Part of a small language model's weights: untied embeddings.
Each number is 500 + 50 x the weight over its row's rms, rounded and kept within 0 to 999. Layers, rows and columns count from 0. Numbers have three digits each. The size before them is the row's rms in percent of the matrix's.

# layer 7 attention output (transposed), 384x384, rms 0.132, rows 15-31,46-63, columns 0-191
094:621315454454512476491525471431467475521477427494535521544557449551497496535512385545500519563523496547511521544500468454515434478567551568426489489512588525546446536544490419517453567477533442439477473544543512520535458477606479500500474487532593402473495530473498542478554546508504515520466403474637479424501566545533526547447464539543524503476373538456472524465528517431460496485476441470513495451532540505415484479497529584543464471597597445540501518489563433481477486569435522501547510476542506501532401467494470523499578512544534537541436500546488533421579527449562503519
098:457535536447497413461511538497575549489556611432601525547490477510415540430561543484448467380493487504480490575496510496556549503448450482383443558511501539529554337432605382554463512457518501572456484499512495498526489521485533485410526643552412560615507468523549531434469573505496547474545528599527494486587425521521491513526433508562570501483540595518509597530524489464489601447501528513521537458436541512488505548481496476558422462543460435545438528486574503506570492487578500501506529493497593484555492477492358398413497454418469501502517502487548434512437507502419473541
099:450547637508581511478494539602517476437532528489491602578523526464526508525467548481514574505465436486502539437517600483614498521474480465460471530460431500476460420616452472474588558596468485566508377489641436425471523531502427453511540481502590536570519476516437506500503429594496533570457525546502506501524541508455501527460463444500487519520557506456540545507458568505493426546564528451522463471464486591528491535517541541450550549478529460584510473475512505430494477516493389476452477597483490486463549554471525635532489503437464449517517555489558468476464413544498478510
090:488461471505534456470572473552421497478478568498435455480463506499507444482389470572506477568485388557479578523474497501468541543612433511511477419485500504523532560454442521532441550523517438559569511561446467536551412440497560424434532496460460490583566484464553513433514560491577511517476542455462440536484539532463448481438466399499438395488423491512499452440434512510555485412451419548512565479538432470442438584376439539558500503536573451549455578509597461517436548473490550494520586529541504477483443470410531394536450579515596581477568499483445440521510539482488464477
100:531462491526539563561542513445574506480491548447481531513650537401427458448545432495536444495537471538515492525520552515494461445606516494525507390453593574507541482554471514513430502460412475411558499597461474525496486489537414462441581374457573483483424525496467478493484580504492589499434481559539470450506523522470507555453507496473486562524466351460408446560489560511557411531427523529456506580416517475476543485462607581458418511452390504525481569534496501534445481578379486403527536493531533431586531532498457443572399620534501486426534494511481550508481506475431489468
098:504544501495506441450485519451413543505555340489463533474467507463544565409358456394567567498476525437511491437437549508444484489507465435537521476488503427511515468500538445512536511553482520513471469467472508446530466575536425553495452530516434517527428437425490512512484466524535512527430465388572516489528511445514530479539446490502458520461485536538617543468455464429523565519464452514460506437513492469520568568442542611471441472476509560560469596496464491526515547569499560427575601529519413479467432594518603387515485435459525487539518441538462404431524447451534582537
089:533609493463476447485561449477474519446458473561532459553510459528403589516456444515416475488575528521495494607526527467623528498547522459510476618455348514464469466533494458595538474498581548497491451552512566534388533457510564457493506585467572410518463549437506493537464585628428589467523423463536482468508502638458532552517527453465488566533547471480387485439444476452457522472484554510533459543438479553580509329481533532479448545510567561464575361499491485523494491479548498476490543521482470543579556600495456486525496468531542457465545497559552495522536421554519455457
097:453541534545514529582498434545545473533558544537493530549442580502557565382510540433476405505515499518535494522483485505518559467542415473590458454503458567537536494440446520592452476503477455563418403549480398439514443470450558563546561482468562479486456489453507568444550399452438555461532466512490515581504537507519492531472598503433551451467513496412420528552418500520434384546475551620511485464497506472477553496547501526547479493514501532530472539445533437485527548452418443575435542474488504518545544458340540451480563508560529463455523519456479457528494481465508468501
093:460480463462493527459502433387515550456574422529464529468564503503516446601435553453461499498526457486533527580437490496591477437562514447441484444463450508458519556485538542478530492514466574469534482456555521465390452586530461468573463442418445554532493520465570540535516470477585460570543497436474533496577437409468447445449502503424517485536508563468444424419467489548528472517547534483558407440455486550425644524474540448504423477505491450519481635561428488488471504442497469582574481452494503456487487438531538472515431524524522528553535467474570482442557606465470554434
093:482512431521535482479417473477498510462542551463528463484445549461511497490493509525490486443513438447466381529494450581484585590453496512478431506465546551498409503454652541455483473511368433452599567556534514526531496456512497461530649512411442493575535490506558546483526493556461498456508526463514462464561528480508505525532502467514460392511550525462421433405493450458572541505532539533531581517608550501483496559444559486468470501480561447497434524550417446541495643491496476473565479541474519520333544397408451468400518522431475553439430525539524512504499485655488556533
102:440468478512535462572414475505500524420548515513455535528535505451470509447476477500434478573543554487546548567418479449575391466474419481421459480520509478456496460442550535492489477411490461442539570469552568488585600549489477458489566521449557491477531392512533505456553477462494545440469432531578591543454455478496480346473528516494461486513456477570449559500498528490520574448500559552527526547505594491416483496525456463559495498483549486453494545552501570535617458428479497473555495453498482478516424484429542610447442424536477458529513457531435478510398498514545552397
096:593574496522531506468524515487485456486541527444437514519438459519520502514495613488520455475505491535408494399488623454530473510533421512511501479443518610523546510517486408602545512454472527459601541550519548526578558510571417414444428491546514478476484442479607464538524619437524451534569506571451479551489552640496465585526495468517437478570519415501486555485509536541483546502450494482542502491477472512443529429402512560350483534477571497478511518651489517550441611465514542547489515405498498531509476536482574580449434451454400439458566476386578552424450487518449525516
093:540421482472485499491529452523513515464460464521582547477421507494419512484486483533527475569556467516492594455464463467522476468474526551503476479535620488556467508584446527538438461552510513544478548524517511470482537596480431478486539477468481445530511444514403494482551493562539474516536532537583510482560506412494509469488557494514499486465486444512487540526494446418423520539508522602475492541456481495461411657555530488513517400570507545526481442552558528530423513508442439453533534566498517461490496502591490577579493498554532511497538515562473431453418491525549566391
097:524548514389490412542525505559523417507529513487471539405567420549443600587472508485486507463413515469551406388489450527472464527560558502470480464552492510533551487379488501534436545483450530543478523498474459500424501524495537486468518537528510573432451494418512523445513453498504494507621522445477495483550520555536537467483485578514416435488464499524452489516505546475566443553540436427582517495521462474498486486559467529510376483493475471546483450455430461502439486401472493577464499431531564445515389466470531410484552523583561469498535488470476552470510545494518501585
100:538502527426547592518502498464604507520517601439432423480653457491399484580509434503448509433518508434453459519607515477521511613391535514520592489454508493523442508443489469530485494532515477528585472575538506478498525530541556451565525473546489522500439527525492428494491488446544427482567497504477516450556532474544560519438438473501489414485560414424424484480550558434548537427517498529509437491575465492513575424547552522543489508637512466497528563468558452452439494462565450520497523486476512457478515552421414458395471428512493499445452574442493497591579439544509498569
095:519466518557522548462591532517509463570431508468528536484524435448564467500468448530485502495511540552555549495456593507407564506503402404490357396603429491495408537483490449480472470530564549492462501493492528573488491543494573417513432493519429568505615466564476444491515448495551477466430627593535517533508534576558537569608535481559406447502443573516574473451503395572517499417528473432538495486518508445509481434506591513568527576517512442509515490466599449548504502426477501584479431468441506415516446496469470447482493543381567451484496516514576474435503577453535459533
102:518453529472536424476524544497486515558551465472530495510472474434498595530511462515495507514507479456536491515442475530578535449474479475494494500424469544527482536432479564472488478538480421464550596389510530388477488575471441495488421569442597526517551555441483571443477490481461412462487534506410485500411517541513570457617518412548430489487522469422458465485442507503509548396479530469380532543557528503499507504417505576545615532549473489529601571500483555497476485479543563497478532469466411460436451613409578528454462422487476445505433576479486520490443386510558461483
098:505516479482492539537494593581476493468561647455543539441499538481496496492550459575595569501548530492507546442511524541449519595426545525523449514442529470550599559467514418532548536493557574531499464553505436412483566433474430563543446588543498542542493507467509502502520528533504452490474577468481480424427594492469579565521561456406420455446423553555505470489577485506517536614496416471431411543542481561484482513490565573463509485561575502486474478521475524561578403469478565507409577415537483509462461546574478490498449483562539543472473658501572406595428454452431558521
092:467561486439447499502467509583483512537497505436576461548505487520474462522451503465537573561589455600484493528497457477485575604441506458527488589460546474500481550547530495515471422502469466570529540502508542480524591520486521519476472546589503511526366562507470470548485564468494486503515549512461587551563423417542435513516441411389536549459574414565502517492475596503554537558535454552476599540487489551541571477460489481432527558387499536464556393593459562525488534445629442471580504542458524575416497455469497424531373413492514534515558472434471549550488454493432489513
091:417483588512559552484515566503446426573425457494568460520551543460512452496507490560505507518446535622532520470606545585512523440492498495589434443540521526484486549479457570504551505534492569481501516542539521502564534487593414501473415445451543469509593462466535449483521510571564450473525396484493492552456427482449542488508522433565466513554400591561437418421367615420536465485469512519565489515431398519574575449496477528502519445454475442527447496512561506502486521486464446561484453534593559460507552517664541438532490563459467524553505482473439534488626529442445540520
096:571520522446450551467474519544479581570484440542591467485492464537549517449550473514497446473564516512425439446502564540505546451438601498591523513560570604482538507476506534472411469440373464483480585573442548480541538409462504510549483606458523479476480478362517560584516430559453442437522480543496464474497506465495509526440464532406508478543478371509430478429447427399553450526521521463433486532536485459559505469545495450489421510455394451472460495514474485499493612490449576500490470506539486537483492392598390468509512520591531459570456487479577522514513468592544552525
103:532569575543500537494525443482528457495484449418506551521513527424489492481587580457550521500461594591426543533489529466613481460453541570464444556546468500412545507491562450538533463422558672445482497523487444521452608469417501582579597450523518489452498432425391493434554477520551554520608437490450564417585416505511529482524488574480454610492595453496479463466468520593502535534477532506578517578422495538569613419490506551472357480503431499488515473554489443557531582491561511457534520417505520503595522483525417495590457466503472494481494452535512473491458493461433445576
094:462489481484542476483544526533428445541462475598451454494499452505524510573472512505459529498502467413512431550429542515515413565481459451554479545451473506523478482535467571346502454568556488583495554466518487467489482581516491474570426475543589486499511516571467600470566504461524529492556535381541562551481490542475528472522540499541469516506544490488569496515482408481510526488590490340369496479492416555508424522496424503513570468545588571425534431514444460428455429465587453519430533582487437607508519486526593501511517407470514513505452505413537566534534459494599603472
093:516532416520483538521527511485491489502505583528431486470549581394506535498641474544522398524539537469539476472593509585455404366516420477586569454482484531539514415498457524504491499501477418474388489504524499490486401434531503552570573463502586545480539548533434520500543482520448431421459526580499612522465510537488446463443467559391551485477534476507426458616496487527583507542454505461454461510445571605571500609548384471494551449498495472591553473465495540515474452529514509511516430518541455523459451472483450589542537417531585471520567548439559482574534537608502556419
097:462492535514475581502466547557486532500515520425484589474521537502565434485476442501558582525502443364465552464468476449470512521494544546535507393547604487440429499570431399471490549567500547539480451513425533544510483561490487498466606527500525515467465436538531498467430471514470485566483502547505428443541514465529515514473518501516431446492577469500488565498544513519527494506507478552460516566409501515467527597544442475527512537618559422618479550452500419453532619555479472481441505377406527431540523407582419459582471476475460321422532526511454572562348559554456491496
092:495491444518559545419556600518475466585458544457556556438458480556490409602534482593470503540527494476563449463485558426495515506520490568484557519446476459507501436433515531426527465581520421464554604515488427488463481555484493533417457482511518527481542423571556427457468522520445464557545522545550516525489479509514505429505399458500452470455442579659571545557524468494530578474504563448492515504486493604507469563576494385521519562544649504500531438506538550536536478523538545505466424576483557521510449535613485562484463490430538541517455467505594526453447566499579477468
095:455426516576511531515454555537591553424480521394646478507476509456534573477532542568437562506565569480572446463456585526498366512477514565463455378528560405543435507560420489512435529529504529487418484449519481513638536412549532557521499522521527503474457508401463484426493500535469536450410495512455500457420494522561543499504491567395461462513488533538437541493521584501529487519480553487483504558503506509480440448457501461531449567461445480467475483440540578472460442506451478439428508511486546497547470543534487593515499596421478481568526464523360487424468534499485456462
110:501493550512389457463482512547459553566497506533556481487534524506519463532493443505527507525507519411532551434484479393411408436523498519571551566496470398529494431544464519452540489488560593619557519534547460523587473523493466528415482613574575539439529445503405473521497573432473528444420505480502454485406438579474516457462565470530574552430513498522600528522493489565512503392517482465409502484493549573531459491449453392492538472552559561420502446472589547455571423489467499494503554552588418550588464602501455623491477388518545492447492531498496447530420491459476561504
090:532535431451591500440546462492474468513495418506413474480415548457510532508476596452511557581479431476519414504645454489494566520501569497491519407495448514530459492453505528475567469493518506445514351557477494413480427393527480450544507480476373401570439610591455557537455475509559512513491458494499523563514526529567443485525519588493557452529439501500568465533541500472549529514413451532494482491463529574461492530582531473447501435508390633500542522479511475493560474611453452482484464509464468458485591567461468406564537514402507581477498497552419615479565460480532532660
095:508560585454467546503431502437449525420526449452517494469488570561480510403446413484465502435511482520504494471532403584561632537544567524480507610499479501544489527494558441497488534472510473451576468526500548506485477438475556579525555527498526585557544444555454517469471521451556410430475466541455428514453496566595522458508482527448488431526449528562525511533538447498512533526425547502551474551539531502524388555386452500520469538607496523475458457387499498476555341495490472526598579563445526506473517415576462476519551531461524443545481567564507494505547460442460461491
094:411503595498489559538527421503474583443500537558564505477614476476452519533494453545577480552436521531486540523531431471482453522453510462517518510451423377470571486416595513540519563482519512497503471479491521549356532423399542408462418512443530476438563544410502538512606450443456548524526507376458493525545420404551472519517467493481522495514465534527513429507565528536532526508444544481477466619522528491557522475483470552540504535519369556410497584504566483476527515365512500511512503421509556549522503444385647559527512517520494509486511496483424579431528457458512527526
096:445500513519480625421456494384454499592562493605497435450498476487584502535526445407421506485546498451480520594501446492538565481469602533524592497463481604418521465559485556489453438552493513407582503472539539468521489555448462536470515426496539485443462487531554504522419469530442465520423489456588431505566422499439460543463537476514475530483539475420498496477558453564494514482504542557457478392454495501526476538397527480565624591456382532450518548564604550478438591487531491481550603607468519538472484508500475520552511536544454439543531510473463444528562509574506496475
097:548549520549504404473518513534531530438523458563546560462391507529453506459560569566511547610478498605416470483471495469476509485534513481425493499461568525480516550425490536451510473456425502382495515419495497486482588431526512485511526451491459504556454479554541496486554467476496484530451490530458582511419432535422549606560514546455531564589474459514609456445473583514506491590406502458549520545501553510454469530461409528488419499367467600522468440572412553511530470594399508424571528520491503522482502470452471494574477410466485524507551422501556488420499523437527486474
102:405547409569452544553483521541507626524526440585501503422527575472415503567536521450510592472453501447469485536549503490520417485508567539579501475450608496506542447439479535547491489503432401489532509575468445532509510494440423461477523483444569532472459462492448519540465529423571494518527371498489487418546533484502479494449482385554521546599528534504480438459441546405508495436604474524564449415581482581524404513397490454514520519583561503562481470548446504482538455516517467515443566496605475549481500473574542493578372508517536502476508535409424579553573460474466504469
090:459470502510548498421602465604546485476419537525446543504513485521501499544476438505477518523468533574486548433483522446520446471537504474454515478563476547455490509561569542531425624482502575509522472446529511468562520552490589445467562440566539478415349509428500429565528484522558573419456529400603542480465555458491526506394529510454536471403515565456435555479470489558492519503537462577509524592404483517514528412530388476464435615486535539444457450397510475458494505449529420436549530463564509546434591497543532525584534546547452467484440566444475542466564547535487574505
# layer 7 attention value, 192x384, rms 0.0983, rows 15-31, columns 0-191
095:532433504556527525566505538541481483451520515539377527556358563412481457507393519362551581377485570376480452496499470455515434503446446525427439485599608498538548476487522438520422481511438627500484566551525554503509429453452443463534495580435474534495529459389521466573499541496531435502524477400437373665497542495529532537477521481461407496559546525483486393550532464515475550538548501506398498484518521605573503450504506465382470464588540480514491504478467495508485414567410530589492504544486482580515458535484483461511530463487452484500549491507445494498511524496566587525
087:528418540475399473509506484512445459600495575478421545447507547389524489521544474589583522432490560549423473476524550517493373558546476580513468526524491487519492559495475450529439459582436488438473554571541466427533490537558459513473482452426557533518484577493548597504490456424427482487520515481464567571420529495411506458514507557392454569469446489524525544412494506485454457523481521480406477442501480437511405498504469482470499614574537526432534513457531516541447534433505520427425469502415558523461558477512525482466527449568585552527485463584491537564497411538495466413
097:511423464481473448502467643473475566490490457545489487480516502410542479523521547467476394524453457476500554493566454520426534451606560430566629490569529463508464481510573522456539395454535476404540558439479531558491498537531395466522572467507503544501558391543509451458595472520522546475529557488540548528496496572445492578538508533443494454488516524537551565524476599499476623409461478553452524454484490544437481528508492479418623449587526550369508510497497542526452444579481404504587477466539509453470433614464463481497424516462527630537465539541464421583512527431453430430
098:429523543492481543529533484640515445444563459481488541560514500551484443489459518491431391424515506486440539508495482522571529547513424424419530489528437506485588491470480560527410585555516411528561482474530446532558446521533557531492491439509412481506488544515496451552512524530519385484556453465582505464531485468459608520483524526521570478541554591481538441558456408493507455458502578523517499416461431532552486578485418454423504449519511530485474431520540440503435510503456505423526527505457483542427570540526476454444533480571585483556490478563567438524435421515482435455
098:546453500489528408443536515527528546548569472565465445527438504443518524495461534522591608490462411469498399412576458508494524476455519473457542504526540503453484580530501430510432460528500590484454492516563517543501521534496546453484453521495590497522506510460487463524434432489569522588381548480429496556546474468496542540496542480543515492584502497595559575507564516516499497462518522561505490537467459426450533538531492480509515472549397525540445522479404449566460516572394494560542450527454526525387457449464523463407510539424471526553406491532463511409496471415542424489
091:514492485524402533564650425465550482438496552474487539581533568493471513541656542559516602534548539458582450542484488534467547400469413521524470478510478518549526530478576470463497445444531426528474547476486422461573480516492515483466418546541517531468403530571535480519441432456549488447554513520512477475554501459496518526578436439528569490432485486510462536537541491496616463409504582382561516450562556509458527509485580505497521540503620566403393397508530495458565494510433458561484485483474583579541443498427546481511485520500590525536502515514390464485551459488507448511
094:497449549469451564516511567549390518496459505452546467485496514457429496423501519419467526564508521521496456509508517557524500489524466523435394503467628429462529502475496522462526444432423543523573414534504494405491421538507484554474623558508447529493473461603546491537556508364472522456487524488526476455433456569394466430582544443564584474548586516461518561486558477521503466466423530440490461422484503413492473425403483525542459422491564480467602548497481499441613434526514507559464553503486550430572445506532444531501546472478539565485471558546473541508568457482527567531
096:455451439539498528598496500502522585482434437559476474482454428562407471439499498488592571551553509490498507510498527418446431504513500474575475447531461492473394474464504546508500578487468506489422533494529643611533443536489531447472486570522522597426536486450467574565471490437515527655493486528414487501563485567534482559562566581525490576576436564550482524426567616588481382549517452508520585535555516437562473504424497530454484434320385497587382569522519461437553478558542598447559496521582490514522463447592568555507554496497517496547487498499374434468479477525479566458
091:479562446516504525516502449521450585496470477472534507500524589474417474508448514534514546557563473497520470546544479462408549545545399508586525469481485479579414492532431569479496458409455419470492517531600446475441438415444548507490476434522463540466494459584389565452523518498508539462408529439501506528514489607443510571506449431576580592528478496469523491483409494511514500619461513550478563494488522444593482469460492469469497512494526514481601460484505471487443536536498549506493559563520514535396490440476573450462468464519470452486510481488541477497425468442486513584
105:571437532557537587501573452558616465517482536478506525469487530458451500463536582528524508447532370551554550561463439484555541475557586482495487500452515519413510537561526477431414473494555447465454547477490466518470487314448509580399508493498454445517469410573509582496468491428488499629528538468428438443528426417573458493494455448450550448591472432520419595575523508482464458581471505497519492556595499429569504476457487508559415499493416557473342494489513522454501452522587589449488493421482598483432574466547480526472542605501570453498527461452489437504467456450498382501
098:533571459495544489448451499528434479550465499494474508481552508531497533489613444503506473417551491458468546512562459458471587503382556457585528492461500530590583477478490438423546513490537540425508429462396520487490548439487493459552589488488580568498450572437506515479548548499549502522516565475520536416559508459428483544480500546483464409464531525422488413511487586462503463574443470586407486458480482492539453432532516499531448443574504533508560528477547504461431542434404475455429542547517539504492543456502469473563508548506375524460535542369590468445549406477512443509
097:440487608586519493500457493567549586503500462487461507468457651403486423534655545446422448513448542480450536592524528541517533544505435538544529524596550521473506443395564517524488453521488527569431460598503493493423570411492523553526497360496583428615471545506446585556438423521465511535552476471482564610553501513473442477560584499575633490556481531434539558524518537452467440524484449454542538559452463507545550588540483562580537455430556526416513527483528410495534496424540488461512449436501511452555538509492488514470477628517532455465574498492520460414518534429477552443
092:506554452461594478477500363490558549421498533463497523542527499542468462512494416477454423502523549520439477521446462527441565519539546379507407533485530498538472487434472599420412449441486496534501512496575487527471460506455489507559494617505443456513448437513499510491470525476575599489472531498445541459419442555539610454444532594474512473480514531436479466501534512573577518446556509570443498380552482407546520395600430446495440563455516477397465517493459534507615526482494502626466457495512547577461555579488494357485465513546479494420518450537533535467429453451525435480
099:469514470437390502511395524415435586489476470476551516511414513520508479446425504469526537505515506523477432524508451494501485427446471651348535467452490417446501442577492513558586478464516404467508554489555423562462506520472454486526429474455477473451550485518571529472575524533452479535481570504440428503452647561577545433477482544498518453461505507493426489568480646564510532499477518453509457558530496519546484510546523549428532511467488458520493463501541637472457526461436486446500503443558443553446503429541492583556531468428486434470585543496541493423491442484463470489
097:354548487517526471505430437542497476461523477449534470545502558463510549532524477563510520520498538510582506411538660520536497530579538522471491506447513493550469535529539460473502578459450493469511473492486601521584548464371492441495469533540623448555545461506581448539491379499491423497435417427461340557585516540480415540412500552502559435427547482547472487564445493586491576420500547470515492452477496447562481585547463526435520548509495552536366530488567526506476437485451520430557549552524459545510377596560540390514571573488500556475509625511551530411531528464490503548
095:508449534416448537539476526562496461549496511421438550395546533557517424445395507547540533445450580457553485491440511460547552620388534503523543523406485554531568520551542507520570456487415499563516497548470521470486389529530559554561602469523449391461590575523505537531589503496443489469600515438496513498542426482475490469573474558463465519559491526516431445512472478525484444515503618414522573538448481479476481563567540589433575455530497518482406528490448516541497543511558553456537515515507505551483522543497518491521468473512514402512425484532554506532553444539591454489
097:463451505500557540476561440558544552484459568481535553498487482564482481415495492516478555480539590513478490512571462432436497416536495516514523485481502486501521334564467554478523519513440566499568471424448483537435516446517479526447420443462460564540555418507564554514495581419414507529575561519473520513577547511431466455545500566485562507516535532514569425537549498444444488501515541561547523507549521521449523527549588467496440531419574622442464477456555611519484465472423470430489515449514531412549426484491419399471487551485552516531463526584491511480476539532517552586
# layer 7 attention query, 384x384, rms 0.0979, rows 64-70,96-102, columns 0-191
092:476443463562496470529543498463540470527499410600431529527536511506478518467512585468509517451449516450445536513479497594468466546466453555518437517552549500539412498438494468447465607584514494484520465530552434528548433489512557522503546494505547453595501426608468509436480515489485487516460477474490568463509561419400460553477553525529512492465534605476469558490544566505418453506494477444519593527379520526544480583600465530572515505458526613537538472511533475521584487488416503472475455368459543517559500506495515514524443497514557579428458412417531597464464563549473542475
083:503491490584500494469556522442498468536519548463481489476522502517469494476564528531491474464443613407389431540494592466477518514438506437496586539471568537510459540515515520551581442504553541586385539525526490483453480487524500534578457573448437483576585531532478529520429496538563508492572493543632490421484483505446528480497581586462540480474538477507452478495590483484504476565546559531458507504494432575499500475552455457440519538441550495562555545555497514499551533492470483507476534439543436510507469577563389562489461474559525539617500419583521457530593556558500486465
089:475457484500551457488469577576407489455534427526516456491482465499470498441358465528445509550461440518410527494497535463384422487469512520400492618554494460498571549479471521470513478491491424555551487582555615505428447447484461481493417508599455530485510510447477495512467497500486547478468504445575494566522390520583394387547476324525472542518417464554454413533503499550523525515485432469512426528512531518531547435467546623486452482455473516492520454481519538528534486490469553446606526462517475480498476440478550448502506516489420506488554455434613502481470533563550585472
088:411493545492457533591505448526477388454480456442588547587538503527441514625543521477497502580567669464532484514582559460497494545488531532583542495524512445520417467508522544531441387490528464461564489495590425507407497412530426487469506444514472502455453528549537604452456586509515546498583492521613495508500462589495540499544503501464571442509473481437451564432563423435629520545545514494496553496535418488486450460544475504327446579526480401491483507516503432542519440453515416503452523552443542511555502555493577462459596536521536452590506492487460480479443486549436537459
086:562501503581574480426565461482483514539491612567445430525424444567550587415488450499524495486499517546466467515492455470512496547425466533509476560447570550544473509497461496499471449550459528535544510605507511655538543559463469498524497554473545543396547445501563539579512447549460563442534597549506554533492433434493531526456552554488413560512458542546559529450488501553531517497532520451496516389567534545516430453441573551488459575501454474492550485500442515483523523496585532542493541501461467500511543466530479492393473495505430529381456541567497551541593473505601496439
087:527518434463549589466529571507516494527502521494487536436500515529492537481461484394493594512603557499525552562419487487587478521471494414448518513477571500521535383517502434540396568478507565509395538489466583465504472441530372470489499494502503511632410616489470532591587411428533516477495495486505505528503527486549525516491453441540457449438488470484457451475587502527618414442457463511528452537486446541489471543475566505496486450551432451544530555552528456461511462509429460513538540508527488519465379534522465432447555467439525539498551403521463456440518591596481545516
088:516528523494533487457571429521522415558550462544456448615454425522525479479484548491462588518523575434497482491503503493479557443429496584482587602500596468491467456579528587548451463626602512495397468481468547515473411461473464588555568544515439513487599535554561526462512484512532512540535526463471578492492531529444518491486569521438472491558459495541457561492562480573467441548457581501516575498561468564477496423509467480422515527547492488471440532555520445554492506421548536499596486428547484488549572501510491541454492423461539390507478484603517562497508517577532520407
091:491495523451452493491504402468557473506485553468428505513554479537526591482508494548536543521570519586516568495527528517452376581489469509535548458456515487408439370540535412488534575486576478510547455510550443427528389579457586543499565481475495499575423510518559466545536495509516551494524460452513454508563496484458442500493505500641504624467456543484555539495537548508458554522393617559397411535392601509467453484428428416530518520538433473518490470466504574504459481452488465476493512510445494532510427548580492515495368542620484525476500477480467489561457439481502590489
086:485402441549412500447501561364510531420518529523467505477452530511479506464555441483456520440557509377400384535437473467485507527606442585490487507456519482521563554466509550540433465507370513503495529445495552525537588484560422572552472498571472452485511476495557499543526455483589462492519428511483368469515500471496435488417457550434483572452496586545476484482419484625459422553492467455462498506521438554607482499525472558430499479499477510473598570513458455457438487507499585471434490481481471540556469530607375516484545492506569420479495402532515489601568569568534560449
084:540513493458499494630529487494466466544478546426542486582524394534629387599513505528506552508467477560500481530517479500406443438441481487504535475513652612428518454506526505562507454512492597398534547510465532555465617459458477475377521490458514577428453506510454465614509440587501556568476538571552446465420571500491443506517501477462481447469487450470493488555582541443473441456486536490599456508493519498557384584454557466471525538409473493447525547530499494523531537414470506528497611526503470413478491489410544454507466604563469444503494521511483483427642497533480498476
090:574518391489526607522452515461523448424543535512520545531499431610497426489518461488436466500516530455434515472524524459496539435442416545481623542413575428518474433460464531462629523439513425503454518576602531464511492523529460539440519460501498505467520469549543560437560425492452484504515544482511420422480508517466468489463516520471620483443457643478546521503550389487449453599470536558497448496497466478463485485474456447550362453464509516522502558491482465540557560481570539468566577474437543568551467406507501465507521602488572417522521521511491489469532528513481589502
083:438538505544540503567533494550474538504523573450465481546508512568577508539485472503489514492560515607551476609380505540481501525515616509512445509473463510490591485564525472462488514475522514533393426417434476535495543557391446461469524539482492451514536592468508506524519532565494483568463484467506442564438422521542507569415373526396428397448519483530490469526515576585547474509498589494581578492499505539568567450437505429486499488514494448521582536470459493457466521476597485483648368523468562480493469512522504451451566551551455497423588495464520484499389466456566572507
091:534478607528503526499463521549489471557475450470535526565495518520516480536468465577522513432498505513564476502533553510499548536351540500545563505486438541557463627439491529620467486483521480467455492502570570497495449550516526512472551466495535459545451444594574531541503555515451489525526441491510514413614496570571481507470538480551563447587612457579491524448599531465585441539495523498543535466510476503443522517467414617463570349429525503567637514580458484563499565471550567511495492444531544524588511431516488526494492479478470509524468567505478526514568565607573489565
095:495464451505467500512523433514546442475422517518479453535430532501539495566409441519410423556452510511436445507505557497499567469431566497567590640521473492492578448509535433459458582460523507522375545442502447471569475551503438540463577477524567534429549589536603517503584527424532474463552442488478504537440459545478494506439479525461491501446537487483473520531503490551455583567424581505561599473517449565415535429484497511554453564611547553428472532481524496545498554429595471452615517444529449544584564524516488504554532498473454453398515455548556455501436523525574483488
# layer 7 attention key, 192x384, rms 0.0952, rows 32-38, columns 0-191
080:474474453456500547515429520524560493600417459494543525468474565461501443491549527399489524437478519463487597465496415433500609455550558528483421421445503533440541503558530397491417524594506583483448500444480432397486522540524581482525526493444487547490411531476554422525501484508525487517460441480543561485503439544492447412510553448412507583490505518456419417577497509520443531445588397527584542512490473462542576525573552426530457415458475457534581510456465464489496463509501500452411448530491559443551491460491442516635575490507460541424532540554499580528520545446546474465
078:555528451542540467533521544534446484489444499430520491527460412445536460545461537468441501583516458543524468553482422562437487586538496565432508526487473422481478535526482574470549419437471521508433473434520498525464384535608444523387500601549593458490541443432504485480442573476436489480501580545502551535561497519448504485544512444522505537427475569563568396490476466458530491533459433401583423421544481502520583480444560527560471523558509586513426376486540553580503483520589550535591476479532507506529439460466624474503444437471534534588504575586432510473503401475484430459
089:485398485500504444509539506470528533490504433468438524581487589396478580418435469538560524553469525479539538452470432439576521526522405597588527520495538498549426545493467577573405540490516468472529542391558497500459429506618517522442514537536576526637434528593500616504556550499423444507520476558460545500476566477476525503532599517529485471555562408553445473557481435490503498561438521419509482528398529501579472508554465552462462495576579508536496512474480534548535514523476487480552407468440553458504518554514565501480504434491473493508429469542456498471580525419426536427
085:438450556485551427520581577533522465466539457476498548478428508528524481562458431491426431528472501579492532498550463556452407540450500440482526438492399477470567558527624543425464490540464506484413517587434443497512565532423480600506481476522470556547517415421393530470473493506496517461497487472514495517552512569455509453655501506536514499543565447437643600398475464610490445443520456461584605434447531478424413418511523467483508511525474526555546560512510553488505512473576511608444462510418457486500496566442513490494537458488477447534511561468595493524540505459580496526
087:555512489563548459557570512577422465460533477474549413542504464482488489455461575492599530452494567469499481488546543438465513450390479553592361492591545549523539520550539558459520562432425456494477477546524416533491581464501492456494495531587462479555438504517534421482587498463516465478544484492612544464618526552417482594418538460539479567528501549516588578512546510538534472487469546608441446542482550491501451485551517398460617583479405493479529602493439486534538425473469475497436427526513534492508478652502568476584509508369425489472637462586485476495487484579531466562
093:472417414499504419451514566474536496471558504488486455499499483469475554424444506459589547551520597466439520507629436587508518504516484479474505504515531491556467540595423683297483533509488459518445478495450534473530629561542490492501532466568472458493539516556464463431546483547532561434460440578475482531416477542538513527577441486467595488539499562610447471430513532480536562452507429428366473523511512530465516476495517415510510545559507506468501499475513478461505560474559510531593468411518518482479573573496438476530501530454482468462462558521435445515443444549507499523
113:444527439585460458513533578464555485559557515442510511443476491539545504485589466493456483628555440564610519549442552529496464465475509498431456563474490478506548587492529508569492549457540495470533583449414504466514429499541485407483438511497506446528521581421576474530511526485479464587470515435495500552537470473492512528533458520515505527514435494483470506479497576491547471469493457525549579453510460530462539466459493617378558509595516549465614459453452451513421463470470500535502624448521490462652496515524526542434543557576499432530517540506500477521366494531437468499